From a checkpoint of a small transformer trained on Wikipedia.
Training: a variant of Adam for these matrices, 662M tokens, 10094 steps.
Each number is 128 + 24 x the weight over its row's rms, rounded and kept within 0 to 255. Layers, rows and columns count from 0. Numbers have three digits each. The size before them is the row's rms in percent of the matrix's.

# up: layer 2 MLP up, 1024x256, rms 0.0712, rows 312-411, columns 64-127
# down: layer 2 MLP down (transposed), 1024x256, rms 0.0654, rows 312-411, columns 64-127
up312 090:137198166118108154113120103079146115141157119126152150119137174140136120114133086114108166113178171102107167130118152110152140144114121141133107127107108118121141140116144131147126149148141124
down312 094:153143134071092115094135126086059126152133098155152152116153099108107086095143083115120112118170111120127130134118109112155135138112100116138086137094101115127124091171146125106074142101102122
up313 101:153104139121112106130087120108149085112140140092127162101146137089099114113104129122133149127183116141120163121123135105143185197134162080117118123135127121080098149133108108116113098148136094
down313 101:120067099134120117123152132092151138154105111104121182101137144102101127112154138143122131175153150143187127161107140074134108145156091102135101152139129081118138125152119112131142086117137072
up314 099:130118105107143135087144112134112132115128160164156156129153129144111102121170128151084159151137122162145143105118116089133135139112145139142094111104130133094122143116134144143137063174139135
down314 098:138132151082105101081151144148132143051139124115144126123142073138169121183111121137117157146090091154130111109129148167095155127128159137093110171116106140137137082116131120084133125134169125
up315 097:155121117141106086101167101113167117116096141143113130126129080117089151078095162130116110132125164125090130130179113121130159139114144092118144118144089111131132143146124114132126123145136078
down315 104:127095099148119111147146153148134118111131135113107104114170133132128204075124143134133121154136145096110155129162107127109087100132120120149117143127083107143116069113123131126131080157106119
up316 112:143110118122101057167115108130148129146161160145132171137103103116128143112189149159151117167165141127169139135124064108129090101140116144077113118145076139120129152127130098139121118143146107
down316 112:153119094107113161114145084104122086078141114154112111136134098157125121156116175119155103176099078138131125135129146133134111134110135144129126161134137101144185138129127136132127114131099087
up317 094:095122100127156135093115148129088136129145092124169136146077119132096147132161149134126122164171127152116174143143105137115143149149129120150141099074142081140116145091119144124117115123150143
down317 095:130098093144124100142155136088092146103112148134109122130107119121100106132116150105128109146169145100143118091158108101134169156134130163136133100111091108105147097077120128131116118113138155
up318 094:090132115133130142126167097130136151144106103127119159143121137107119150092137167098132137151106198157127175128099110097131128121163141156112161099092176138155132147112155163128124130152127097
down318 098:145138094157110113166160098129088145131127133114111134121126105109132153105123147125175118127148124109168129185128112123081124126182127121088124111137130131146100104112096115129082130116103102
up319 092:106130086143092100142152096161151158100177119133124159148153170144112112127135122119158136089190116134138113152077124118151132157088156116134104133150115100144093137121163131104124142139155119
down319 094:165117104113134158144111070181110126069134122112095170142112144109110105108131127090088167118169110123146142119132154107131122129106128114104143123103090111101115076113126123117144132163131147
up320 104:130130181065161163138074083149157131147091107104132105119125134128131126162115118142175127136154108126121125133118109131132118151122132104163119160117088155131152168131097120163117140138133177
down320 105:149130160183158158129154152143141136125109114133124090157159139157141124155130159134126078114119127116099158168138150115124151149094165154126155105151084128114115134136139124103136115159134101
up321 101:151121119106117133136135145135150148178092120113105140113152134155092151121150103112118120119156139133144157119096136119169115107144108109086149134143172108140131150125109123138186144152108055
down321 103:087090107129125162085119142140161176131141101119139108154114135154109118126109154155184113109109113111116160136152126115139135128080077087131110102119136119159151133116133134123138135141119121
up322 109:184104125118109079129154117133094186109144138118087102149147113117054108096153116097102148091134190140119109064122081121133151141150101125095122114142148111122114158111082145089110136155131103
down322 111:144099149107122123147173117139101164176082101135066124115118115109125169172098146113090130171111107097172096138142163138162171182151138093127117141086131112149145099178153122125144119131110141
up323 098:172132099119132128132150131125145136156136120116165143104109150129090184117131067160118103121125160113181116133097118140151120177081110132133164126145129173127168135148126123104093077158127121
down323 095:154150130118082107170111123090144127110117095078113138128135110152114106163133117147116157088141132116128185116121112151125118140136137171151111082168119087160162113149088135131111129099146122
up324 099:151083115135169153123125114135133176153112113124135170130132135140098153102099102169173115094152169171126098092147153125147122160171153108149176114088188144090131143109111129105139147149129142
down324 099:140113111125077146111117131131127114129138155135127119159125133106138134119127126132108115114073139125104079198151124132105145139127149121113160086159133091088139085126121109136153161088109142
up325 108:147135129091149141091122116121130124147110139160151179119119101139113107127161131175118112109115152111101148100159145123126085170138148159101164121155086129147099150132128169127142105154141061
down325 108:089112187108133139152115122140101147144133102132133124165107176156141093108102149125135155114141118127123144131134089167094147155144119146074131155107133116131148114163099122114152142178151160
up326 103:111139137120123075085118108125161128166112133131136145136170087117100090106120157113155130143101142144120131082153092137190124136144121150138135130121093091096149133092131121139138118167125136
down326 102:117096101142109135126153179097111123177139094145137123144104086160106119099118146154094110103140121145130158098142114170107157126122142103116133131102134109109126130108145092167089130119107150
up327 097:140138135057152126143137074123137103159119116109091123154111087113107099159117139109137135147126139149136106165119108138129139111096117127153130154123112098082120145128132120137112060150123153
down327 098:165131135164108120153104129128167150098149139130103128106165129104148130146091147216117129132077087139127115121162140108141113125161116119165172117132146075107102131145122123126148116112151109
up328 111:164134141135123108112118128126130127116138178156124112137107099116151128115117142118160136103152147132118174155160126142161149141097165113119116134099120088073128135098120157095114096137135083
down328 107:139149119130103135145160146149149112133122134101163100135121132136162153146139165132161161117116137118104145100145142129153150119137149132100117158081139066073172172182085135113075084113154117
up329 094:112169135159075148096139131142092090138109157129105083093115154165132113090153134111133138141141151135104121122161114135170161107133119085154124125134121100110123150130132108116122136085140099
down329 097:100148085113147089130145122113129149143111135121131127116108159142155147111093150112135098091168128127145143125114143141112173110126122083180159120116092081114146106139085122142096134145145157
up330 104:094188145099130083130113145110165131115102143099113109151123168095148121125130133150096118099111136156131100126097163117147067126132134156129103105158135151130113162088108129129115085110156130
down330 105:111116150098188129157120112149178140126121120138150123105129100141129121144129128135114101113147111125149075144118141108131104108093162179126099136110152135112085122150079152096129115113104125
up331 099:093080123128108091120137107103141175134124164106148110114143186133127133114136082094106143073136136120146119146124075123124148183163132137161178115121133128129148138160190133134078121122079147
down331 096:128150125132140103116114116109116090152074153145114123130107139158103113116142115147108116136129096135133131107124072153092144130082136114129140134154124122108131033174106098107091149144137097
up332 107:137164109115091153140150151070137123171154124135127100145156140130154123109088149090118113130172124152094153151148127106165166106148086111131135124097189178094129142121133164101131116174143167
down332 107:103144125128091124098094148129133127136108142148129101110130147127151098115119113125111079138114105118136116119122132085100188159129125101125101117109194152090142132144129140142097133142103130
up333 101:127150119148132090118133093135109094101135103114094153120121148101135162132153146085118130109116115134180098066170126090137132112098127155116088115100162126143138164148125109124171112116102138
down333 100:130195119109073104150104127115148138109131079118081140126143157136143130129141173095127164104112105109085101096144120123136139149147113147065086146084113165152099141129116112100159159122147139
up334 118:117148128097147160093146136126104117133126113172138097149103110163122147129089113150111110139144148153125142137116065135141137138064092139133161090095170119123132135100131142105145097153124122
down334 114:126131158080138109104147114144108132138180122131129118159100090153131106120111159162144104113173134153150144152102099134135129136166095156108127151094118134155163012134125115114119126064114129
up335 096:125091103140121049145143127159141129167098147107161135121121095152093092078143103112115145138133175115093164121143127135157140147149122143119120130147144157120149125131115151125145095126115115
down335 092:108100095133126136183104122122195090128137132078126112142147131149127137159111114139140159097104103140101097129096096152106080131113123158137145164181130132113134088140152109106122148116143122
up336 094:163130133100098144094132115103136114116151160147151152135125086131125132111107140094115104164150145129133141105152106167120135152064136132128131178152133184114074141114111124123134095123103116
down336 094:127110126197147130125150155096096102128127092121138136117108145133127136103102132144129117163152148132140136080181138071130179089144085128096126136131138154117090059110131099140145167177195098
up337 101:113143084144126179087125167115134138150146129141100143129166103128134148143104109123132128163132093130160127158123118125161084101109094142144107121149087119138112162101144126129165129167092143
down337 100:092112088134124134122154101186120110146108112118098085156130094118183128102163114120088137104135158124132158117130152135140093135129141124073153113129107122147131061145126151145152120100115123
up338 099:092128133145140131089145133076134142121049134118120163128124103115143101113094118153091159140146132133124111156100102147129148157095098142141075106118139129145128141140105110119114127078122102
down338 096:164159104150133103068133110126089108098141110150112163156133135122120119138123109112121131079170095128128108132143151137102186122130106106085138121126149159126116039148146126088149130132104144
up339 096:124137143175121159157119146147126138178104115117093139149135133114129163114107090160143142146111103124120139140180142105120161139132098103176129147104091132136144140097077140118095079143131104
down339 092:136107157139119121155117144122106132161094069122114140168129113143115132080090114160128155115107100118088156160144092141162153137083165116130127140104139132096095062136099120133083141115147138
up340 103:114115089129127119135110156145153094108140174149082135134126169127131158146129131167071115090142138153133055109172144108104126129079146112145131131134115155127116143120100123092153163152109150
down340 099:124113095133118137158123159155111132096122142153125125145134153128101204130112157151148205137088110137121077130084122118127117111136115080067148148149138156095136120115082143114150138152100128
up341 101:107125155174118103167132072099097118117093124128126136164124166113137092110145134086118137122114112114084125145124131108106137118084135113100151137126127097136136149113119091124135101099169106
down341 101:087154105130132153092126146101114133123105152102136119104111122144118096090127108137135085117117142076131158147126128186101143134153173120125126103119093120118077053103145105114136132099145136
up342 093:157127107141147152129136158160114104166158190125133112096135102147121159140135103113156118146124081097146097126111100084135096145169124133161148105166141152146104147142075156115126080141106149
down342 096:134093124121096172150122122104085138112102122175089127083108105110097123100130150091087128085165084097133088151131130107142132132123119119167156122141168162119123071132114120112130107140130128
up343 103:146103094086118135164129091169144132115147161104138163179124089142118124119129108121134162146155179175124127099116097114141156158112111137141138119110151145121136145098080119121110116174129083
down343 105:151102109150122119112133139101145123126114151121153131095105106115085142168123109093121126129105124112139131103138101132161120174130139172115150088144181116091128113139131144073133139092127119
up344 097:115127133169130115109089170149129185117163150145102135125117152149098108088125124152158185109126155131115122132116118138132095109108090166129107120161144141129145145123118137121136130136102148
down344 100:152113120142167103151101119099119107102095126137144086114102107127105129150135106098157131118090064146127142094117139160142151079165173164156120095126148112101154125108106108106128163110120162
up345 104:123131131119138136118160113162166123106105140120097151156120098126123161088142129163124144120133131161098087108115158117140136113126141158126160116076194136110136137132129149093157131155142141
down345 102:129126103119170127121170107174073134131116125093101138132171146131172165093098110139117112132133158131125113145135119129104152079079108130164158147157116138102152085103151156110149155123119122
up346 100:115127157154120174090130124105177128122135138123107146110150160120127132125141124123137139142133132148071119157123117131113088137111142169108150139095186131110104131070116117151152122114160134
down346 103:141177110186121115105123123150094164145140158130085129125162181131159130140116168086138159136117136092165112118115129102152116181157186108110095113122136120129143103109103152135135139085146113
up347 096:133114113196084150157143147116155133143151136142138142157121149133109147102110114165110123131129102147148135171133156155108122149081144145111112148136169169115071145118122142125106156100115137
down347 093:144152109152155129082130113142155138135162125132138121153133115140108148111098113135111127101137118173158115169101106120140160116139142128121138112138148134060141119155083139095101132135128068
up348 105:163142146118114132154144135090088125174105141106105133137132164130115126133103105105148088130144126138116123127160130124126124064118078128134153130100166142113114135141127148129118129138134156
down348 102:145109171107158136132124112127167080138113112141123066098094114132135133139114098133133138146119086123123081140165093140168144115120125114136152135066140124135154127123100170148134123151120094
up349 098:173084122131147095118142114111170131121118149155148157124118063109120129123134177134082167124121102145115152134149103142182131106113098113134145136102134139096118158128092133126106151137102093
down349 097:126125133150108115139124140125124097087185140132117073154150151146082171143149141126111169150141117166087083146135122128163120104137083130129160096112177139118144127139091121148104141114161143
up350 101:138107099142099139159125156156147145107139162136098095093156133120118159080103156154133114117184126122127127155090127139148141129124158130116130104151157113147132138107154138106095116142116132
down350 104:118142120115116111104120121118091114110121112166154098138124126139170101119125120143091102095074146107175145135099162114136167129088107124105121127150186109153088111118114112126128162108135107
up351 100:107103134131090097093154148109126088107102104121146108161138139122085114092157130136133141098134156112093123139124099120110132107110163107126175136148112137117148146136156115152155136137135091
down351 098:137119095117096133143129112108149071133123154119116149097174135186108174114132120126099143146139073128118130145162115137072177117087130112084125112159188127104156113134116118109128109096125126
up352 100:130082144144110122196103110137067113110168123133100185097110139160092125173100119125111114155161129128107129111120128088111107129136137130152121117121131129145093148099123127085106134133125120
down352 098:117141136120106106123166130149118129122102161135121092120104151106110108141142128116126137140174141144147109115109125104131137117122135146105161119087138157158192124120106108194088156153112135
up353 099:113125128102109104097149128128168138104108078155121175109057118162134127128090137125134098151163158122118133141110149083145122100138133071121070148092160113130120137166167103118135106184067134
down353 093:105128149140096110125139142119126106109103132151123147115132163133159108125118109119152123149122106080124108116101119141157129154120189096104124155117154100134148014121164145115119120167124172
up354 105:112124080135095095141117157149130129084133141118136103099119137156127114129131118136103168135161178113107124134142103125097118100093122111128128138139110166165127154115116164160170139105154096
down354 101:114161150094120121115147092102109127157169130140111113129103139100168142113133117114191146163108088166118082078142123117121128107146137160098136107120116154134145169136122158176140118130142079
up355 103:092125084133135098120147136149137141139127113133126118120096169177128100125132142136147190133173103164133104131152140107154119117107147144123097143195109112086132135133142130101156121149136124
down355 097:101134146118146114152103147128140131151109134153087136152133161138113127104112133125137144114108145166141107133127144134112147134121152125114130097135149126135111090105159126146174162118174090
up356 102:126094119137095089129115147120093130137082155149109125140083122106133081180128126108151132077135103142135129125155144155149166094145135115142121178175132146148134146142086112082133086112140120
down356 098:148144128132157154141122148115120129083114096132170163155106114099143146121118112128113126129117082129131136090117143107145110141107080132116090145108150100120175081176116160145146163187167130
up357 091:134119128139127108147098141087162147158181165101119140067138144125088117147127145122090173124129182122113108120125086132126174099151154113153138150106100100117169135104119137091094111111139120
down357 093:093147138139101124145170126110085098139139145132119137131144149135092159141098145138086151140134181131125112141130065132113139119111144121079132133151136111176107141137098126142097115131121149
up358 095:115141139109133132085149165122153160102092165152119198163136126127150066100119117103116161114150121101084114139152129167145117102086118121068156142113082149094130135126127147091125111137157162
down358 095:131103108137156165139114117101135128133148145131114155121108111112140103098115140104117133162124135144152113115146132088144129115154141124162148093150134127124105076178143118143129105085109165
up359 108:106107102098151108086154076078115149170140121120099107168136098122138118126132140133076122153165161140090136150122108122168127146134129114142123135121169161111076147108120154092113075162154119
down359 109:122141131157130151118171106104094127171127082133112123172130113094104144142114101139099158134143140131119102145127133114125126134060108151162130154118091146124111144106131157127124133103139102
up360 090:143129126153113126145087161124068139146143164129137131154085180141113147135152136152120171130153160131020160143100106124181124089118136133131168136165122129114144126137066166108129131168134142
down360 091:089092151112122151111164128144145103107140139173178098086082120126130068149108129113113120129136164090126161126126152143125141138127114129113170151137118138155134073105130124153123145064091107
up361 103:159099115091097165160140135129098123147098107113132166122120117064115144086149119134115144105134126129106093110147120143133151166120103073110130157153109115106106147113129135118115139114084139
down361 101:139093104104124113119102142122063129147126090099165128157124153097151115174121118079147119188129086132106177133133131091131139127130144112099153112162165131065096106155138155152118108105088144
up362 087:139146117155154161130151163143158120123119194094115124160147115125089101116140121123172147106155138138137105109117133133196083089115120149147140114156142147109129137144113157125158132143106112
down362 089:137125079131120137166126167108191094075120100147170086107128113142115117126142112144127141100115152100128115085151104120150109125133148142100133147174091117104166091117078094090121199128130149
up363 091:156121112151130087149150077128102132149117182104145133088130106119107107143089151111118122169147126172141157134162145171134109130149130142155164103130117136102122126126090152126125120146158122
down363 093:159117100141123109192133126158133110148102123133164130124118123128103128172088133153138100143120127104113115145089140127107105125146131120114136155099100151150122032142128119134141106126129137
up364 091:104124140097084126116126098149126184156106118111107115129153104122058092095168104110154124114153189147137131104146126119156094117075097069157098103108097130099087135124116132126093101122141113
down364 086:088137108166136120102094138138111123137107116139137117116125135141127110134131111132119139128096112113112154128115131128133146149141128137093134120135133133152155076145130120125134152185145125
up365 097:152090130102128144128178104151133158120128127178117141127139145113114174123134129144102136135109165116125151119132127131133144148069138136099106108141111104116157156134141126103118150183121137
down365 102:127097093137133141147129113111120139097113090121112140101123143129130148169177167123161177125132111085138135131139083106111124175142106154097117145124100128146118056130094104117125144127137136
up366 094:142119111103153148145129135074145134083069157124161161144133094129145133106094173112101179130125126127096129124099151156120109132114123137095103139112164142102088140133149134124153079134152128
down366 096:103092168136133159102164105130117113126134090108118146133127128135116125144076130132096118127139135116122141089146156180123115137155119087127114125110142130125118119119144092155118114120138132
up367 090:149114127157101099133148134111152101098097147124101178120102116171121154117143105111149114139129152110126149106076132102116101132142103142145174137157120131104145134139109142102114123138136139
down367 096:157131138112093131146135123115123154092135111132131116103104082128153081117149145069118107113103104139156119109160109096118109111137167127154144116121136123098099087117175122121147156061086163
up368 101:153146101155158116095148156121121124099127152117106131112112148127087131155106134134151143125139119137097140131152161113188121117131130125120130142135142118112170159161151134128103137127106131
down368 105:170175139123165120127128144139149120109140102090118155137142119126171191155112112076179110150112115128144131148126169125174151145123138090134119126128151108158142117109136162153136116146133159
up369 095:104110153118133165094150173110151169122105120115121133174110156108131124153094120091173106121102127132156144141100127166121106164093152119164094142095120115108115132110155152122091084113107111
down369 096:162135141155182139099159133137129131126125187160105137148167107116106161126122115181136092111067114094180131147124097113136125154099138153111114092176125142121134093144105139112170138154144121
up370 094:110176102095110156134159153143105171129105137088099130124187144143070167100133148114110105108154167142093135093133115099090118111119138114144125119170121137184124147106148185143155147090124119
down370 097:145144097118086163180126121141168151167140142142124114153133099109097127085127117151116148093124133134088126161127131113117141134105153096087120142160132083115125125128113148154123159108097085
up371 102:136135112122088146189141156121101128108127148077129143132088147109082104096139094105146146136143128130093100103169121151128113132146150133119151146129133121122148154134120133099133104147150109
down371 101:149082095131106113126135136134130078151120124130114100111148146139120112058144105137103131120101127141126142128190135100139164140088140127089165175158101117125171161139105095123093127136174146
up372 104:139122187098079120135121128136130106133099136132100129120114123178157074111147122122135118097122163137115144140138120146194128133132122147116091128147137176096138140134139111123158136165107121
down372 106:162138116167150105167109136102130131128155146106116131134178093112051134116181146137122121131117116115100124128147119157117175128125139143117106118141132086087132092125092136114121188145114108
up373 100:079151127129072131127136163072133121161132133135121092187163130153144096100150142096107147096110159146107150149177123136125112147136090139089099136112119113108091144113146145105136093126138130
down373 098:122142083119146158115120095114165146122142126131121127124102157122131118124134118175149129129126128134148091124131186143093115088082138150101133155144141150118125108111133156128111138117128170
up374 105:098136151142149116118130117141119142105139126157103133125111129100107134115153112142120134139160106144125138114083099140119131141149126089092176169141116153122137137135189145129141124163098151
down374 102:164120136155171085130132131101129063087101143104122087111127166139160108103143123165127118148166096106125144161102122167120154111118201124099111171151122149106150098121123126144113154105138103
up375 102:097162160091122153158136101157099106162080151088114113096113140144138118107143102162151136123135147161089106143109073082163096092137100129142146153122157153122109146140094104119112127123108142
down375 103:111168110091141112131134096126114152183099117101115146124155161174180157140130076123141154133104170122119140155068140092094111142131144132106152119131085140126110130118091121104101123121106151
up376 085:142139145115140163158119091163086168147106143126152186117163116130112090083143130138165116110168139159104101121079103117129142128134109152135116129124120133132152142132124136129117138094153100
down376 091:166124135110159123125093108155135129128117131104123145134130150172133097097144135149149139087097131122080124187120115135102127127123128137151079169122126087142126099159116121118148158130085120
up377 108:132087110100121125127079184126124112102147183090151125143136116161125171096135132139139150114146115139101138114130140136142111135118120168144153189158148144096154150115148145124147134133130094
down377 102:141076098110120121145110137134114104155126153119153107124085132152139128142140123091113145107119087146168152129121137140099114124092155107141134123097133132163158144113127097132142145133103091
up378 113:138147185098126135140115124126151124131135149114126118136083148113155115153154106137102092087126162122081170143173121134167168140104136155097152148171158093147077146154127141094104119115096153
down378 109:095127127118151110120119087125162091137129138107148131145123120139185110107170086158122086130166131150136145125169139149130189160095112167148149109178097108103179106170158154130144127117121150
up379 094:141115124159158136162113151128168180091151155102136102126129154052147148122144146149113119115146135153118108134110108133171135155105103117110136092103185129175127129088137124111170109127158123
down379 095:118155086142154138101138136127112142122125136100157079116121116153138142138123120119111124127131150110142153128130114081147150106125115124152177080146150134119144067151114140090170102115135137
up380 091:096118121139130098139113123097166157148128165142101153131112153096122150157127116135124112137109111157160130141075085124169178138126136117200114146100208166134160131112140188149131155109073128
down380 093:172104165162120124181142108140172107098131135111127109166110149157130106121129125119142119193141117111096152086117095157100101124105129132165134152121126160106147021106152150133129080154144117
up381 100:107102166132145138094120120089121158180111175149102168117139126111083141089117159123140149130115110165112183111110090098138143161099130118072163098119120109131142144134112200136161094125176115
down381 100:152120121151135153140128129142128120152106132118080138117154111118123103107094138088154140134090112125135146151144128142097116162135104129130151106132064132091143127155102089146141105141141142
up382 094:157124175131120146114185148121118134136103136148154139109107119100097142118140129126175111136166109140148146133189148101144149096124146150153080098102130109101120152097149114127121154165121128
down382 094:165152130123164145096134165132132127157086128152125166156124126070099133129111151163118168155131097105158133136177161112110138127137171138118112131106137131138109089124119123127106147152125120
up383 103:090150098114111189135104096124119145128146126109143142117162179131073199096087093137135110112160118163112140116158164114102099126122118169126114094166137146136100147120142126118129165115115120
down383 100:133125195122108110082108125136101157134110088089097118135108111138134121138116119127126167147122103154082153149112078128132121150138152133152104141174124107097129113188125126122126113093110123
up384 096:127126116095139129159089111136114165123144107129153146132096157150114152136149130123155107137123134172102114109138128083147128140168139141062109184146118110169086157116134112147167137155139129
down384 101:134180161110142152169155159122139139109133073136151126112123141107111131139135111147171112171110118119140128149134132133127127140119126141138125143149099108167123097119140136140126150093129108
up385 104:123165119137110105082107136113161124112110117124081101171167177120095130162125069161109143099119133166130140139150124144168109148115134117077116139133101143123145135134121101125096108167099126
down385 106:143101152092105136099132158121090102146122141127099120136148112124076123121128097165093127128105116130158164121129070106155157147123098126139134114132131143134155115136129103161113138132095116
up386 091:111114117116135127159097139163112139118094126133071146126114134129110142099153144072093126121133141134129148153131120099114077176169092169129156118144121137121104144123133134133118147125153093
down386 097:127113096145135152136108140133090142185125162124078199110115118126119153115123154102156124120136116116151123153133086113092094134124102107145124114135109144121137104129056101137171159127108161
up387 092:153116169151150094105127165066157147141149186096183116135116155145139182144096052137171149151151127114135122174123076140128133155083135080165104153122119110108159121149157174090107124116149120
down387 095:158049136152076097107126142124148103147138126124144126160147100110096141094109180146152123134172113083134132105138083139100109158124151113143133164137119160139166108136135147131107125142109100
up388 106:113187125088145135131138110147156133118101147104129146139098095106087113161121122082137140095138177153096165127151106128144172162135120168112106134155121087113108144065115157101176145146131139
down388 103:095142140123163135136126160141147063102140147113120133129122099144140129096133135105114120110129145135165137090145154112098120110092093129149129127132137139118121085085085112115103129131141104
up389 103:114139156129102102110151098147137109103153114137164122164145139090074142126084116163139138127136180148103103117113132134127108128142152073153113161139113092118128155109155093115168165143149128
down389 104:135127163108103147175130124087129122143161106158109100161167134078134082148105125108156134144100096109131106107132115138092148128095103124134133095115109119103146116142120116149129150151111077
up390 102:138135136157151102112104137141157148123128170121137126128137128123113099113108143105122146076158134113173136089200088130130117138084135126092124102168127117125130133154135133100127114120104132
down390 103:148156136106140139153137116082099157157158136148118123126131090100125103084109102116140133111118123150153099134162136154093091146147103158127160112167080145157176087169134163134111127129111106
up391 098:149127128117062128154144100109184150170176137105160140120145157136110147156132117116144144124141122152139138101113075127131157116137130097113136156117150158119129144122147130102127108144083087
down391 097:160148126116109115150137127112150137209146106088163126130143120172136140126099124103147143148127109100148144140100107118092140146154118109093148117096092150143123107124134124088128125161120110
up392 117:093144140143137105118105138153141126135125139148134117121123157095162135136109098160103170159120131150139132118110119160126122169094126165109097132118099115145119139153114153125122112145136134
down392 112:135101130118094156140092121131124115123162120107111121130097104126098159156128119150166104138139153155117171177131114127081156094134133115127142143128117116115136148151160101138147151138085107
up393 108:096108089106150120097155127148146124112115165135107128080138140094079147131095127136137150111144146124121148097095115155087103162111145145108107119129116112133144150089126147115174119114116121
down393 112:168138150126096114129126137149093129163122130170101142091100136118143135121139130130135099135124126153159118157125122110144179094144098116117138109118123141123121140100155130108081170098184137
up394 103:093093108127126131147122160121160143097081152087147150100117190143110154121162104133131126116143200159129152139100109167109127092131114114133077176106115151132159137138141125135162138163122080
down394 103:118131115116150147173089122115149090167134128153116120107133157104169109143104083097097098117132159135120127125087178165098118084145114133115161154155146140133165036156109101121130124096115123
up395 092:136114139104102142112151121127133127122139161113106077195168080153127150117154155139116130129127149130135160131143065102106116120105137133160119113130149154132100124125119144184119125171082086
down395 093:127136124141135112145126121091085141113138132109121173089107138113094106146108158185097151125134108155116138084152152215184114103149143136092187124121140156123126126123117116092134136140161135
up396 105:103132150105101125141182136094115112126110141176124117088111077147148147129159123157093120140177123124104144120171146103126136095143169094141119196114104119091096157093152116139124087136111101
down396 105:117082126102113102164162121138136095133141164138114154126116157144085176151134133172109132132115111108137166131130127119124152149160112108129153115087134137119103116120122123158118161121139142
up397 094:134136129112148130158090165097096150107116117084140103134166117100112154125131151137147102154149140137132082122163104088139146155114127160115109113174123128121162142162095113141150118100138098
down397 098:147129077091136138126156174118116139126153126125148124131135101147120125111100114102152142132123118119172142164202118076146120148171139132104098210174129132120133070136116105126134151080161123
up398 102:123113153115149144145127167139125123148103148128123113131131151155112177145135110161145158121126112118108134158129103159112128142110090111168109149084152143080091143111130172131141154112168128
down398 101:154141172115148124194125142124099106131122139139123055137138093187126146126134136148113120102160101135108133128154105155125129141127125117105171117109158111112155119107141108152118119167152178
up399 094:119145189148127111138127108142112150149168111138132159097157119138093093118168086130161130133132132136121144118137121143122157125091152116134149145128114128171138141109161133124130109170144132
down399 093:139142114088124107106121113117133140120163139130148164132144113149105137121156109103162139134131127091138128123106146130127174129125114142122147146130148126144162069137148144138141101134138162
up400 097:156093153038124135149139160111190112112093128125124178095108150142110131159183163141115134132161147147125134118155075098180166086124117139146121105092124119089138152109126121150156142131105115
down400 100:148114132094142117118146131154122132098136121134159133118094111121137158159159123105099159128117162108148123128093112137126155128148179097124128163143126118124162112128106128157153117128097109
up401 102:111111118112103112134075132148136125174108120120095109102167171155123117117150098130093094161137156129094134146134123108120105128138092125153137134114131150102155139095131149085110164138135137
down401 104:108100142101127145118143117166103129147136116132103138093111131106119163048139151153104137131116135165155096159103109132115115121151130116135157140098114122115131047118091054112085111131135092
up402 094:107121085116085111135119158154096112111150156157131111104153126189085159116119124105104118120117117135090187091155151109112098204118125134140128138164111118167100157093075113130125164086121140
down402 094:110124125093117110162120117135061133126149134154125159119134113114117184123095128147116144129101154131130184117183136125105108144114185121125113111139101123117148109107091104170137145119171140
up403 098:125126149158124113139117093128134125166139153093136170144133131125153121091162140097117152101123131176115140138114157098153182142123096092117126135156121113163140146133141159115152103127128153
down403 100:104152147088173115160120143118121113124094079145121119146118122122201156117158133135078148115102145133118102107122144175143171103159091127114118130146034129102141123145157157158154143169113136
up404 092:174127147101123102116117173130120127130102157101125139127101094118147127128121123099115149130125134162121159144114127135196122123114147117161080120129127099147049130127131163143098122154124131
down404 099:137106114118121115060108161147106113125111137086130127131144111119135095136097158113091086136137142129171159146093101150096133124131155125157113112131116101114126000131097087118106129154108084
up405 095:160105099140138141125147153125107130189142150141136136136126099154120104158200139166109114126160175128150165144100092144092130123109099114146129135098128174138127135091089112100104106138128131
down405 088:127097113127113122174102129152122130119098134164102150087130110124101134114127147107119084141098086111134138142148145123141146127163129125204141132125135070126135132106140093146126116083157125
up406 092:077127119093145134153139116129108132129144122127125107129165156117123164085128160123152128129113167163099124116096118127124073129151138103162123109105165125166129141143167155130127131141123123
down406 094:116146126109133134125113127135125114068125151157116129119153093177158140121094128118103117128066127148111106119119139137076122133155148115161149140141141121105134130113133105131092164128113160
up407 088:106181154090137140131154131138116111113112117093125122125125146129123127106145133111132149107158142095110161107142117132140167115141119183046178110155157134136128135112116138137108110157140133
down407 091:111120170117145117134133124136159117147095079122046097142099119094156177162120124111112120139101100136158153109135132092139121127113123137145132140140151147127150144098114092126067122087146105
up408 098:157135170106074090114160092083147097142083117150105123106132084131110136075160140151134085127129110130133161122097134124128153134118128119121143168097129135088125147137131137107133154123161096
down408 098:127084122131153136144123150103122107111122125140079146077108118096107114087147169159119113101133140118150141126113153190117102182127106144133136130147137148094080091150146087109125082124145132
up409 101:137145119093130133152074142110143114110142153149125147178142170090119121072123150096119165133138140129110175067143093110125106132150117170124129140112121122109098141117114121139166116112157152
down409 101:164080097135134125119126121083140100112115159106137094097146111091145171124082135141102129095088128118153135109124155119142140120138152139124116084129140104146102138123140129155147135068126156
up410 098:114123095117097112147129117125129153140139140100128154117139124133080164129152063125154105123136168191132155138095102123104128113101128156106098122134134151122100128096118094091162098157135111
down410 098:134106129121136116133080098133144113105090130119110127106117107135142144093086143097119117120132169114136123105122157098147150079118153104157063094127091152083131104127151117105130152135124122
up411 101:134182149122184157112123132156105171128099114100123132182145121121120126066158142129126149119148111123134150139114112136142082135109105125113117107120145140136117162118146133133086078132116131
down411 108:173152132179113132146101094104155208136137092155159110108133142139111117134108141130151149088111119149146092124174155127178131129119185143140127159145114106127117136081082075117117141058095140